Part of a small language model's weights.
Size: 9 layers, width 128, 2 heads of 64, MLP 512 GELU, vocabulary 8192, 2.89M parameters.
Training: a variant of Adam for these matrices, 5769 steps.
Each number is 50 + 10 x the weight over its row's rms, rounded and kept within 0 to 99. Layers, rows and columns count from 0. The size before them is the row's rms in percent of the matrix's.

# layer 6 attention query, 128x128, rms 0.132, rows 78-105, columns 0-127
083:44 42 53 48 25 47 56 51 46 48 48 44 47 46 46 55 57 45 57 46 73 57 40 55 40 54 75 52 34 47 34 38 41 51 55 46 60 36 36 49 57 39 50 48 49 42 42 46 56 45 44 53 36 58 51 58 53 35 62 53 47 60 44 59 62 64 31 61 52 39 52 48 33 28 39 43 54 76 67 40 39 59 45 41 54 41 60 28 45 50 47 68 54 53 40 51 42 41 67 45 62 60 46 59 37 49 37 38 50 46 46 63 69 69 50 61 57 53 49 57 43 69 33 59 54 50 49 59
086:53 33 53 43 70 45 67 62 57 55 47 51 67 46 63 49 38 65 26 56 31 30 43 51 60 68 49 42 58 62 75 54 43 45 57 41 51 39 59 56 15 57 46 48 48 49 48 62 59 44 52 57 51 54 50 58 42 57 59 29 42 34 52 49 55 54 60 28 52 64 47 59 43 54 52 51 65 41 47 53 55 47 38 43 61 38 49 37 57 36 45 43 49 45 62 74 58 44 58 47 48 40 50 50 56 38 57 44 44 51 56 49 51 54 51 52 47 58 43 32 48 41 49 61 43 65 52 34
088:38 36 55 53 52 45 39 64 44 32 55 39 40 53 51 49 58 45 58 56 68 62 27 41 47 54 72 51 54 47 32 49 52 41 56 50 50 55 50 38 52 33 51 42 48 39 58 45 39 40 44 67 43 58 56 30 65 36 42 65 65 63 54 37 38 48 54 54 53 40 44 47 51 56 35 45 61 63 53 62 40 54 62 62 55 49 56 43 44 50 51 67 47 28 47 59 26 56 49 41 60 55 69 65 64 63 34 31 55 54 39 55 54 51 63 51 52 54 61 64 48 32 55 41 57 41 46 57
081:58 66 42 51 55 47 47 63 51 56 53 47 54 46 57 46 56 53 62 50 62 42 61 72 61 41 50 45 40 40 34 59 48 53 62 49 49 59 64 53 50 60 61 54 63 63 41 72 39 58 19 51 35 47 56 62 37 63 48 39 36 52 40 57 67 55 39 54 52 58 57 40 49 35 62 45 54 56 60 34 42 70 66 37 72 45 71 36 48 63 58 55 37 47 25 50 41 53 42 41 55 46 58 42 49 47 56 37 43 53 51 59 59 47 47 63 45 46 62 55 33 49 61 42 47 51 44 50
096:61 44 51 40 50 43 55 53 45 41 61 48 53 37 36 51 59 49 44 56 50 30 49 50 52 48 52 50 38 50 43 70 57 76 83 29 49 51 55 41 45 48 61 55 55 71 60 71 57 41 45 54 52 47 61 52 42 57 61 41 38 38 39 53 45 48 56 47 47 55 51 46 44 47 50 58 41 52 47 50 42 59 63 52 45 68 67 45 51 45 38 67 48 46 60 47 56 51 30 48 53 45 41 71 42 62 48 67 61 76 49 65 42 44 55 48 61 43 43 39 47 57 57 33 41 49 39 28
088:36 52 53 49 60 40 53 58 41 43 57 40 57 54 48 37 54 64 46 50 62 44 26 74 59 56 62 53 45 35 45 53 60 47 81 53 54 47 48 55 36 44 42 40 45 47 61 62 34 46 53 58 45 46 52 37 43 61 42 55 39 47 55 26 58 53 44 48 49 54 63 47 47 43 57 44 64 61 38 56 42 60 66 62 56 49 46 32 53 52 58 78 48 51 57 51 38 46 45 46 68 54 57 50 37 51 45 45 61 61 59 40 38 55 50 55 52 72 48 50 41 48 66 57 36 60 20 50
088:45 40 51 34 63 41 57 53 51 41 60 46 39 45 27 81 49 52 50 56 50 50 52 45 59 44 68 53 56 49 56 63 31 46 65 55 31 46 57 45 43 56 57 58 58 61 42 40 54 50 59 59 44 52 47 41 37 36 64 44 55 51 59 45 46 65 59 42 57 55 63 35 51 47 64 51 53 43 42 47 51 50 45 43 39 54 47 55 63 46 48 68 55 55 34 55 30 33 52 58 63 37 33 61 54 61 38 51 45 57 27 71 63 54 29 45 45 63 61 34 48 60 33 46 45 50 48 43
092:77 53 51 35 35 54 53 49 57 26 44 52 39 49 34 57 37 36 63 48 59 63 56 63 46 61 50 61 45 54 57 39 30 56 40 51 47 51 56 46 58 46 46 58 44 49 27 51 83 57 53 53 50 50 53 52 52 44 56 62 54 62 42 54 48 58 28 67 54 47 42 38 62 37 50 61 39 49 46 48 51 48 49 43 54 53 45 73 51 39 38 49 37 43 44 59 29 46 63 57 37 37 37 41 53 54 46 51 56 41 18 64 57 53 47 49 51 53 54 46 41 60 42 46 53 40 49 41
083:48 65 41 46 46 48 56 58 43 57 47 49 50 66 21 66 40 35 54 46 51 64 46 51 49 36 56 54 60 39 57 80 39 46 44 49 29 61 41 43 53 48 52 38 69 50 42 56 36 54 45 35 52 43 51 49 62 52 45 53 60 61 62 47 43 55 37 45 43 37 52 45 53 66 39 55 19 46 56 46 51 50 59 52 59 47 58 79 64 66 48 48 53 68 46 37 45 64 47 63 36 50 62 57 50 53 43 32 50 65 55 57 64 53 57 49 45 47 52 39 52 69 52 43 51 43 46 53
106:35 61 45 46 47 41 46 50 46 43 49 57 46 56 53 51 67 65 44 73 70 45 36 43 44 44 55 42 52 56 32 35 45 26 53 42 54 48 47 43 31 55 47 53 50 54 60 37 36 54 35 54 60 61 52 43 49 30 49 54 54 65 60 43 46 48 53 45 61 41 52 58 51 48 40 41 52 60 64 55 48 46 51 57 42 38 73 45 49 66 74 43 69 42 48 49 66 35 59 53 66 66 65 55 46 40 35 31 46 32 62 45 59 53 68 51 65 56 54 60 50 38 49 49 53 54 46 61
108:65 50 52 45 48 58 58 49 48 34 45 58 47 45 49 40 33 63 72 65 40 46 63 42 41 50 49 38 43 56 55 23 53 41 45 57 73 51 56 68 65 42 61 60 61 42 38 44 45 68 43 52 44 55 38 41 34 53 60 66 54 46 51 64 56 46 32 64 54 44 55 32 58 49 60 50 57 43 40 37 58 51 41 37 39 52 45 42 52 51 44 27 56 52 48 47 61 52 57 44 64 54 65 51 49 31 47 67 50 38 58 56 50 40 37 44 48 56 64 63 37 32 66 44 43 42 60 49
092:68 54 60 38 36 54 44 52 37 29 44 56 42 63 64 52 46 65 54 59 53 58 60 58 37 41 58 45 51 49 38 29 44 44 44 50 70 46 25 51 51 61 53 53 55 44 56 48 49 53 56 62 55 38 48 41 62 32 36 77 63 60 42 64 39 57 31 72 46 29 59 49 54 52 39 66 47 58 51 54 48 46 57 33 39 51 49 52 47 48 61 54 61 47 57 36 38 39 58 37 53 40 62 49 40 38 28 42 46 34 43 59 62 57 57 47 53 50 38 53 57 42 54 48 56 48 58 52
082:54 45 50 47 43 48 58 46 49 53 60 59 64 54 29 30 49 59 35 51 58 46 58 56 41 61 48 35 45 45 59 55 61 36 55 43 71 32 39 67 36 42 63 44 61 41 67 47 39 33 52 47 64 75 43 38 40 79 43 51 46 42 62 52 51 59 64 46 51 61 58 40 42 54 51 46 49 60 49 60 53 58 39 58 38 53 52 42 50 53 49 48 56 47 57 41 54 52 33 23 47 62 61 51 51 49 50 56 67 53 55 27 39 56 49 53 53 56 44 50 57 33 51 65 33 46 36 39
091:61 65 39 27 43 52 71 53 59 74 51 53 45 32 64 60 49 41 47 61 48 35 48 54 56 40 48 50 43 49 44 41 45 58 50 48 56 44 49 45 41 41 61 64 36 63 37 67 62 53 45 37 66 36 54 76 44 54 64 36 58 43 46 77 59 64 50 36 42 60 44 55 60 35 42 43 53 49 62 37 49 58 47 33 58 48 52 43 50 48 59 58 44 48 59 52 52 57 55 62 39 42 42 46 56 50 52 46 46 38 39 42 43 38 46 55 55 64 75 54 38 46 40 50 48 62 64 38
085:51 61 53 49 41 57 56 54 56 41 42 43 56 52 57 45 51 58 50 34 41 61 55 73 47 37 46 48 48 36 38 33 54 62 38 55 42 57 46 56 47 37 55 50 48 55 56 50 42 60 54 52 37 31 55 65 44 68 45 58 38 40 48 69 47 45 46 70 57 45 49 43 54 36 56 46 57 47 49 59 51 47 55 53 54 49 57 43 45 50 60 49 36 71 27 36 51 63 49 60 61 60 46 45 31 52 75 48 46 71 53 63 59 51 62 44 40 46 68 36 31 67 71 49 58 64 29 61
081:35 59 41 65 48 45 55 65 25 53 47 65 51 51 59 52 71 67 39 66 59 50 38 50 54 61 54 42 46 58 36 62 53 43 69 45 64 61 40 48 54 64 52 59 49 58 26 47 36 64 36 52 48 64 51 40 43 47 59 36 22 50 57 35 43 41 54 45 39 65 57 58 55 32 44 45 52 62 55 65 48 46 58 52 54 56 60 44 47 65 68 50 52 46 43 45 40 50 46 40 61 47 56 64 47 46 37 35 56 34 48 53 66 57 50 58 42 38 46 53 68 48 56 42 56 62 52 43
075:54 51 49 57 43 45 36 24 63 47 52 37 50 47 52 60 56 47 42 26 39 67 42 51 36 35 44 68 43 42 36 72 63 63 56 60 50 67 55 53 55 57 36 57 58 61 54 59 58 41 32 42 37 43 42 49 56 50 61 38 43 50 40 49 55 50 66 47 61 32 54 47 36 63 57 62 50 55 44 41 41 54 55 43 40 39 56 74 49 55 54 69 41 47 40 49 53 64 46 30 54 50 50 54 43 59 62 42 44 58 35 50 43 32 53 58 56 53 37 33 57 53 43 58 54 31 51 60
084:65 40 44 50 59 51 54 53 50 51 52 68 51 61 57 48 44 68 31 45 39 38 70 49 51 67 33 47 57 66 65 48 49 63 47 30 56 45 47 51 35 62 61 55 43 49 48 32 42 50 43 50 57 57 37 44 43 57 43 33 47 36 46 49 44 46 80 44 59 58 38 60 39 54 54 45 70 47 45 54 62 33 44 50 54 50 58 34 41 42 49 36 58 46 48 64 67 52 44 54 60 56 48 55 45 51 59 56 48 29 76 52 47 40 65 44 50 33 43 35 38 51 58 53 40 60 58 51
084:31 57 58 56 58 40 37 62 56 70 50 35 41 51 50 64 60 58 62 58 39 53 40 40 39 40 43 46 70 50 51 60 49 51 57 62 56 69 58 36 58 54 23 55 41 60 52 55 40 50 49 30 33 37 41 56 41 40 55 50 46 45 48 45 60 43 51 41 43 64 52 62 47 49 45 53 52 32 46 51 44 51 62 69 59 55 42 64 57 50 61 52 57 54 39 67 68 43 53 65 52 52 44 60 59 58 43 61 37 57 62 38 36 35 34 51 43 58 46 45 52 57 63 30 66 42 37 61
072:51 52 48 64 62 58 56 48 48 45 38 68 35 57 63 39 28 60 49 54 43 47 51 55 53 52 37 51 58 75 58 29 47 30 46 50 67 45 36 57 52 64 65 60 31 38 49 42 54 65 55 56 54 45 31 49 37 56 45 56 63 53 62 39 55 44 51 61 39 72 54 45 52 69 56 44 52 44 56 56 57 43 43 40 44 57 31 43 42 58 60 34 60 51 62 58 57 48 50 54 48 46 51 52 40 30 56 49 52 26 47 33 40 63 44 42 35 54 44 52 61 37 47 61 41 46 52 37
080:77 58 42 52 46 47 64 27 47 50 38 45 47 61 32 34 52 35 51 46 62 52 71 54 38 58 62 73 45 39 51 66 48 67 48 39 67 33 47 48 56 47 55 54 71 57 36 58 51 50 59 60 43 55 43 37 43 49 66 45 50 63 50 54 52 50 46 41 47 55 52 36 49 35 62 55 39 50 54 35 50 57 55 51 41 44 66 49 58 54 40 44 33 58 37 53 52 54 61 36 42 55 46 59 45 55 34 48 61 48 32 56 45 35 45 54 46 51 60 59 35 53 32 36 35 38 45 61
089:67 53 45 39 48 51 38 51 54 53 44 67 68 44 66 44 50 53 45 44 33 47 72 51 40 49 38 56 48 64 62 26 58 61 34 32 53 40 40 47 49 46 45 50 44 42 46 28 56 47 65 57 48 63 44 63 57 48 70 57 47 38 51 60 60 48 50 37 51 42 35 57 52 44 52 49 61 61 50 58 53 48 34 59 56 36 61 41 47 43 50 15 51 56 58 59 71 36 58 44 47 48 46 29 60 37 50 65 47 64 59 39 48 40 44 48 52 45 45 43 57 52 39 57 42 64 46 45
088:37 66 45 55 76 48 39 53 41 43 46 48 32 57 39 55 74 49 66 59 43 68 40 54 49 42 45 54 49 67 49 66 45 42 51 56 39 66 64 39 66 62 37 49 42 47 35 49 35 73 39 41 36 54 63 55 46 31 57 68 52 43 66 35 45 42 44 55 57 64 56 62 44 44 35 48 40 51 50 62 48 48 46 58 58 57 40 49 46 65 54 52 49 36 41 50 45 41 52 68 54 50 67 49 62 55 50 56 39 48 50 42 55 54 50 49 29 35 50 57 66 47 62 48 51 38 48 60
079:40 55 56 67 56 37 29 58 48 63 50 42 44 69 33 77 62 59 69 50 48 51 38 44 51 37 52 62 66 43 44 70 51 40 60 44 41 55 55 34 65 70 38 44 56 53 49 50 42 56 34 52 34 48 34 47 58 46 50 36 62 54 47 37 62 55 63 39 43 56 55 51 52 63 54 52 43 32 52 47 48 49 50 46 61 54 54 57 52 63 61 53 61 45 32 55 45 45 47 60 38 48 40 57 65 54 38 37 48 45 35 50 41 49 37 60 53 53 54 28 59 62 52 30 61 51 55 49
084:30 57 56 53 65 35 54 67 48 79 42 48 50 50 44 66 54 54 52 51 48 48 41 45 56 54 47 54 67 40 52 68 37 59 52 44 49 59 52 48 58 62 36 46 52 48 39 49 23 47 51 46 24 33 36 47 32 57 45 38 40 46 59 44 74 54 51 42 48 63 53 48 57 52 49 53 57 29 52 47 54 59 52 52 56 41 41 41 59 59 46 45 57 58 37 67 73 57 58 58 56 66 48 43 62 50 50 46 29 56 64 44 43 30 42 52 54 45 59 41 52 54 58 31 54 43 43 59
096:45 50 40 41 48 45 52 61 49 58 72 45 61 49 51 55 66 51 49 59 50 42 58 68 65 51 48 55 48 54 34 52 68 45 75 42 61 61 54 53 56 55 67 54 48 60 55 59 36 51 58 79 48 62 32 33 42 67 52 36 45 52 49 54 42 50 77 39 50 72 49 48 35 49 72 49 64 54 47 49 59 58 67 47 45 54 56 35 43 64 52 50 45 43 52 58 46 53 32 46 48 46 38 59 54 45 50 57 49 41 35 29 46 47 42 45 53 48 53 28 50 41 63 49 38 48 42 60
093:42 44 45 47 60 46 44 71 53 49 53 57 35 68 39 54 66 49 54 70 53 69 39 58 44 44 62 59 60 58 49 57 46 39 49 57 51 53 32 36 51 61 53 53 57 57 64 61 43 40 49 57 60 58 47 48 66 32 29 61 71 52 55 59 29 57 53 56 52 46 45 57 44 51 43 62 40 45 72 52 44 47 40 44 47 52 56 52 52 37 60 62 54 25 51 38 38 38 48 60 38 50 48 53 48 60 40 24 44 31 43 39 52 62 63 53 34 50 48 43 54 38 44 58 47 46 56 30
090:43 43 54 50 48 63 54 69 60 62 47 42 55 56 65 48 28 57 52 39 41 45 61 44 50 54 47 54 70 56 54 33 53 39 31 55 47 45 57 53 61 42 52 49 27 51 54 52 55 52 61 59 51 38 42 61 58 51 53 25 66 36 47 51 53 50 52 45 51 61 48 53 45 66 53 54 68 32 48 55 55 34 56 34 58 35 24 31 43 40 52 39 59 53 50 64 59 50 62 46 52 62 36 26 48 41 53 58 36 27 38 42 39 46 41 48 41 61 55 57 58 51 49 58 44 65 46 49
# layer 6 attention key, 128x128, rms 0.132, rows 78-104, columns 0-127
095:51 51 46 63 50 54 58 57 36 56 06 55 44 62 44 64 42 50 58 30 54 58 52 51 49 49 46 51 57 47 45 50 39 44 54 47 43 47 49 34 60 47 56 55 51 57 62 48 46 50 55 56 52 35 53 52 40 58 52 66 59 44 47 52 48 50 52 63 00 41 64 49 57 51 55 48 20 41 52 43 50 51 41 43 50 41 54 50 52 49 52 55 56 46 43 55 43 52 53 42 53 45 56 52 49 57 54 40 86 48 65 56 57 57 38 65 57 38 50 54 40 42 42 45 52 47 53 48
083:43 54 67 32 34 28 45 64 42 70 82 36 55 52 50 55 49 59 48 54 50 45 49 59 58 41 49 36 58 56 57 58 56 47 45 28 49 50 41 47 43 72 37 56 47 58 61 42 51 35 52 43 53 47 53 48 49 41 37 38 39 47 61 48 56 43 53 40 54 53 36 68 54 63 35 41 65 35 63 61 43 55 47 37 55 55 39 55 51 32 48 46 31 47 61 44 57 52 49 58 60 62 55 50 52 50 66 51 14 46 53 50 56 56 50 46 53 56 49 47 66 61 39 45 46 45 62 57
101:56 51 49 61 49 51 38 50 32 43 13 51 41 58 48 63 58 38 65 44 58 55 44 57 59 49 55 60 47 47 47 50 59 43 58 56 41 50 43 42 59 47 57 49 46 49 54 56 35 52 48 48 47 44 63 38 54 62 48 52 64 58 41 48 41 53 61 43 00 48 60 49 52 54 54 49 38 53 46 60 49 59 52 42 44 44 56 49 46 56 47 56 55 51 47 47 55 61 50 38 53 48 46 52 43 54 61 39 87 37 38 65 42 50 48 57 54 40 47 48 45 40 42 43 51 57 44 50
080:38 43 50 61 47 54 50 66 47 50 26 50 45 71 50 60 46 59 50 26 35 52 63 41 45 52 59 47 54 37 54 39 60 41 71 60 58 62 46 56 47 48 57 50 49 50 61 48 26 53 57 75 52 42 55 36 39 61 56 63 42 53 43 33 57 44 43 55 22 37 69 55 59 58 41 61 49 47 58 46 56 36 52 54 51 46 58 44 46 50 57 63 58 49 39 61 53 65 56 46 57 53 41 49 47 50 51 44 61 64 73 43 49 40 26 42 49 38 39 59 47 34 57 41 48 51 59 61
098:49 25 56 58 56 61 28 65 53 56 46 43 51 62 59 47 32 51 53 40 44 47 44 48 57 47 53 48 45 49 59 46 66 42 62 49 50 47 53 55 37 57 50 50 48 51 69 52 42 45 58 44 50 42 46 33 42 46 38 36 47 52 39 38 56 59 57 27 05 52 56 56 61 48 53 48 45 54 52 43 46 54 62 55 58 52 64 53 57 41 53 62 62 42 51 70 52 52 46 49 33 63 46 53 58 49 54 64 87 55 52 40 39 51 43 46 63 57 50 45 36 37 44 50 49 52 64 42
093:47 48 44 64 48 57 46 65 39 39 35 42 46 59 52 51 50 52 50 44 38 41 44 44 70 47 52 53 56 39 58 47 54 56 50 42 35 57 42 43 51 59 60 48 50 53 58 57 40 53 62 58 44 51 60 39 47 64 40 55 56 47 38 45 60 58 53 52 00 40 63 51 62 61 46 42 44 47 49 54 47 59 61 47 57 54 43 52 38 58 49 52 56 52 49 46 53 70 38 44 39 52 52 53 51 56 51 48 78 52 44 54 50 53 40 50 55 44 35 55 44 43 57 52 42 53 54 58
094:37 45 52 60 60 43 48 57 51 67 46 34 45 79 36 47 47 53 49 42 51 58 46 54 55 53 53 70 49 52 56 42 46 45 54 38 46 58 48 29 36 57 54 43 56 52 60 55 42 48 50 53 41 47 54 46 52 45 45 49 54 52 40 45 45 45 64 46 00 53 51 52 51 56 44 42 52 56 39 56 41 60 47 54 37 35 65 42 54 41 42 50 34 46 41 61 36 55 50 46 55 59 42 62 45 64 72 53 85 46 48 64 54 50 60 60 59 54 43 61 43 54 52 48 42 52 44 46
081:46 51 52 49 52 70 61 41 64 39 52 48 50 51 34 37 45 52 39 69 48 52 54 64 40 54 37 46 44 57 68 39 47 41 48 56 68 64 59 62 53 66 48 69 57 44 39 69 60 53 42 57 51 48 44 53 47 31 38 76 56 42 50 41 38 50 54 50 83 57 34 47 41 53 58 44 56 50 43 52 52 58 33 56 39 48 52 60 44 29 56 57 44 44 42 61 35 39 52 41 52 37 49 45 49 56 53 49 46 29 44 47 32 55 62 63 48 58 56 55 61 39 35 55 37 41 42 40
089:55 73 50 47 61 73 49 38 45 51 38 56 62 57 39 37 52 49 41 50 48 47 43 45 53 39 64 58 37 50 68 51 42 40 62 43 60 45 53 30 59 43 51 45 53 45 53 38 43 46 65 47 31 45 51 42 49 48 51 46 44 59 46 54 46 46 40 45 01 53 50 37 41 49 51 53 51 78 51 49 50 44 67 60 45 47 59 44 52 49 62 54 36 48 67 52 44 39 52 57 53 50 41 61 60 57 46 54 82 55 42 63 47 45 51 39 43 48 53 53 46 47 63 64 36 57 46 46
105:53 44 50 56 45 20 42 42 28 48 20 54 48 67 71 54 55 53 53 43 48 62 55 49 51 48 56 56 51 47 29 52 56 50 52 43 53 46 42 35 67 44 61 46 51 49 63 50 44 58 44 61 42 40 52 55 53 64 52 54 44 55 43 55 47 51 59 64 00 44 68 47 54 54 49 52 36 57 60 50 50 44 44 38 56 53 52 50 43 53 54 42 45 45 40 49 48 47 49 40 62 62 57 58 45 50 60 41 73 44 44 67 47 53 61 58 63 35 48 49 48 54 54 51 46 58 49 53
109:42 50 49 46 60 50 59 47 67 44 75 65 51 30 52 41 54 60 43 53 44 58 62 50 38 51 46 53 51 53 39 51 54 42 43 54 59 51 53 66 52 52 45 44 53 52 40 48 55 60 44 59 53 61 43 57 43 38 61 52 48 47 48 52 50 54 49 49 99 51 38 50 45 43 49 57 60 47 47 52 55 45 39 39 47 49 43 43 44 48 43 37 52 47 44 47 53 48 45 51 50 49 55 48 44 45 39 46 13 46 54 56 61 52 51 50 49 52 54 53 69 53 43 47 46 36 51 47
092:54 40 39 52 67 58 39 51 39 33 19 70 47 66 51 46 46 41 59 51 43 68 61 60 44 57 56 59 49 47 54 54 48 41 44 50 49 57 61 45 66 47 61 49 58 43 54 54 48 59 47 50 40 32 45 63 49 45 50 64 63 43 38 56 56 54 59 43 14 46 50 47 52 62 74 52 46 49 45 35 44 64 48 45 44 54 51 51 50 63 51 44 51 40 51 47 47 44 42 56 52 56 57 50 42 48 57 36 77 37 44 81 52 60 60 59 37 39 56 29 57 42 49 52 57 47 42 45
084:56 64 52 47 46 34 72 47 56 52 84 54 48 18 43 42 58 61 37 56 43 45 53 39 63 40 54 28 46 54 46 47 47 45 43 34 43 50 59 63 42 58 46 47 57 64 50 42 47 38 58 58 52 58 40 44 40 45 59 43 48 57 54 51 56 58 49 40 96 55 44 62 45 47 46 47 51 41 51 60 45 42 51 50 61 61 45 42 48 48 45 51 55 64 50 46 52 49 49 47 55 51 51 59 43 45 37 50 22 57 55 46 63 66 60 47 55 64 45 64 65 39 45 48 48 52 47 44
094:36 54 56 39 48 41 58 58 52 65 74 44 52 61 36 49 44 50 42 50 35 70 59 61 29 52 46 36 58 56 55 57 52 47 52 59 61 45 51 56 46 34 49 55 47 57 52 43 45 37 55 62 63 45 51 53 46 44 45 51 55 43 65 42 49 58 27 53 83 51 46 48 33 42 52 42 64 39 57 49 59 34 32 46 58 51 46 52 49 41 72 58 42 55 49 58 28 53 63 37 53 58 50 39 56 52 45 64 27 51 65 27 49 48 45 45 45 48 56 60 55 55 43 69 51 36 53 49
085:29 50 55 42 63 68 53 50 65 41 50 61 39 43 62 44 51 58 59 48 23 29 61 42 45 63 44 54 47 55 54 53 50 49 42 55 48 43 58 61 30 53 49 42 46 41 57 52 53 64 41 56 47 53 64 72 48 41 54 50 46 37 58 61 45 52 51 71 96 51 53 44 52 49 30 53 54 57 56 43 42 46 50 59 62 63 34 56 43 48 56 38 69 54 48 38 52 48 45 53 38 53 48 42 52 47 28 57 28 50 57 46 57 42 50 52 44 53 40 55 35 44 54 52 42 50 53 53
088:50 45 40 64 46 61 55 59 36 31 17 42 59 56 67 56 46 61 56 25 58 56 45 64 52 40 47 54 53 37 46 47 55 47 45 59 52 46 48 58 60 49 48 52 48 46 51 52 38 51 41 53 44 42 42 37 55 53 56 56 47 42 31 29 65 41 44 63 07 37 66 46 61 58 51 42 40 52 48 45 44 51 64 56 50 58 59 46 55 65 57 52 51 56 41 54 52 59 52 51 49 57 62 41 57 50 46 47 81 59 49 54 35 33 36 52 53 51 49 51 37 46 58 47 50 48 63 52
079:57 30 55 63 47 33 45 55 43 57 36 57 47 71 66 60 39 52 52 42 49 44 51 41 56 61 45 40 60 55 40 40 48 57 63 51 44 51 54 43 45 43 57 58 48 41 49 64 54 43 51 58 57 46 53 41 58 54 63 53 44 55 37 41 52 48 56 46 00 40 59 65 56 54 58 52 39 43 43 42 47 54 55 59 40 47 49 53 42 41 42 60 53 37 46 71 56 48 54 53 49 40 49 54 51 59 62 54 78 48 57 60 40 39 28 50 51 45 30 47 49 47 54 39 59 54 42 40
090:38 45 58 41 44 35 45 39 53 52 73 55 61 36 67 46 53 56 43 52 48 50 57 46 53 57 45 42 53 56 45 49 57 41 35 40 51 40 53 63 39 56 39 43 49 61 50 55 63 46 35 41 51 47 46 58 51 47 52 38 39 42 47 59 50 42 52 49 99 58 40 53 46 45 35 52 58 49 62 51 49 49 47 53 65 41 46 47 51 53 54 41 65 53 53 56 70 40 42 49 56 55 56 42 60 43 44 54 07 54 61 43 47 46 59 56 57 57 59 49 58 54 43 39 51 45 50 58
100:55 38 50 53 42 49 39 64 49 55 18 46 47 73 60 58 44 45 63 44 58 37 39 45 52 57 50 70 59 55 58 49 48 65 56 53 54 56 47 29 49 46 61 46 54 41 58 45 47 55 51 42 48 46 56 38 63 65 38 48 61 56 48 45 59 41 55 52 00 45 63 55 55 58 50 53 39 53 49 47 57 55 46 50 48 48 57 52 52 57 38 50 42 45 46 58 52 51 49 51 43 51 44 52 50 60 58 57 75 45 39 62 45 44 49 49 51 42 44 44 39 55 55 50 44 50 55 51
086:47 57 38 40 51 64 60 43 51 39 71 49 56 30 40 35 56 50 42 60 45 59 50 61 41 51 48 51 56 50 53 56 42 48 32 50 55 49 48 62 45 55 44 45 55 53 36 46 55 48 42 51 48 63 40 58 37 40 49 47 44 42 57 45 50 47 41 42 99 50 37 46 41 46 47 55 68 52 56 54 55 58 43 48 60 54 41 53 57 69 43 39 47 60 40 34 59 52 51 60 60 49 52 39 49 45 42 55 15 53 44 44 61 49 60 47 42 51 58 47 66 54 52 51 50 44 51 51
079:57 55 48 71 48 85 61 43 54 43 59 37 49 43 42 55 54 50 30 39 51 45 35 27 53 52 40 49 48 47 31 26 44 40 67 49 51 53 71 59 60 47 45 64 43 58 35 46 57 59 49 61 48 53 44 37 36 36 65 55 35 60 43 40 49 36 42 37 51 56 56 51 36 45 61 50 46 58 46 51 55 32 40 61 47 48 60 52 44 51 47 67 47 58 40 54 43 62 58 50 59 44 36 60 54 50 47 40 64 53 53 32 40 68 51 48 53 45 62 60 54 44 49 37 45 62 57 41
090:54 52 65 40 45 37 63 39 52 49 65 51 57 45 62 47 47 57 49 49 59 51 51 28 43 54 47 39 62 41 47 47 52 50 48 53 54 38 49 56 44 56 44 49 49 51 63 33 65 52 50 41 44 48 51 53 57 53 57 43 44 44 57 59 58 48 46 53 99 48 47 57 41 52 50 37 44 38 51 55 48 46 51 46 58 50 46 46 41 47 53 43 53 49 48 39 46 41 53 42 52 51 68 45 52 45 35 56 11 60 58 29 60 52 63 60 59 45 66 50 59 68 43 47 52 64 49 34
089:58 40 51 50 41 37 47 51 25 40 07 47 56 71 66 53 45 57 51 44 70 51 48 45 46 43 58 74 49 45 54 41 41 58 55 54 62 43 30 31 52 50 63 41 54 48 41 54 45 49 49 63 47 50 58 50 64 50 61 58 52 61 35 41 50 53 50 69 09 44 61 48 65 48 42 44 48 61 54 50 53 49 47 54 40 47 58 43 45 55 36 50 52 51 46 41 52 62 52 43 41 47 55 48 53 60 60 41 73 42 47 54 44 45 45 51 52 42 46 58 41 56 53 52 55 53 49 62
100:52 40 50 65 50 51 35 52 48 51 19 43 54 73 51 55 44 44 49 40 57 47 46 53 51 51 55 67 51 45 60 50 52 57 57 48 45 56 46 38 57 51 58 44 54 39 63 52 37 50 54 46 47 46 54 38 55 60 49 52 53 58 42 43 52 37 53 49 00 44 58 51 57 59 54 59 39 51 49 48 57 58 55 55 44 45 56 46 61 57 48 47 43 48 51 57 52 51 54 46 47 50 46 50 47 58 60 51 86 49 38 58 48 50 51 44 50 44 45 46 46 50 52 50 43 62 48 51
094:47 42 58 69 44 46 38 53 51 52 19 47 48 64 60 57 49 45 50 34 55 45 41 40 63 51 55 67 58 52 60 49 54 60 59 48 45 59 41 23 56 46 51 40 55 39 62 44 42 57 58 47 47 44 58 45 57 63 36 54 56 55 46 45 66 34 49 51 00 39 57 48 55 60 45 58 42 55 50 51 54 54 41 52 45 41 46 45 55 62 41 47 42 42 55 58 54 52 51 56 53 60 42 52 56 63 60 47 76 48 46 59 57 47 51 44 49 38 42 49 47 50 52 50 40 46 56 51
091:47 42 47 43 61 18 52 58 44 52 78 32 39 52 33 57 50 62 48 41 42 57 46 43 50 49 56 50 64 38 46 30 54 36 52 54 35 54 45 53 24 47 48 37 53 53 51 50 43 60 65 56 52 59 56 30 48 67 53 47 47 59 31 49 48 53 65 42 72 45 58 49 55 51 39 55 57 50 45 47 49 56 58 53 48 47 66 54 52 48 69 54 58 62 41 47 51 83 52 29 45 63 57 52 62 52 49 45 30 60 59 58 42 44 54 55 55 47 60 50 44 40 47 52 34 62 54 51
104:46 52 44 51 47 33 43 53 34 48 18 46 45 72 43 61 56 39 60 53 46 55 51 57 43 43 60 60 54 61 59 34 46 38 58 45 56 50 36 30 58 51 56 56 53 58 55 54 38 41 49 52 47 42 51 42 54 49 54 56 57 53 48 51 42 53 49 50 00 58 49 50 45 58 66 44 38 59 58 42 55 50 46 49 39 50 62 54 49 49 52 57 48 56 56 42 52 54 51 56 47 61 42 53 48 46 65 43 89 41 49 63 50 57 63 58 52 46 54 42 46 47 46 60 55 63 41 54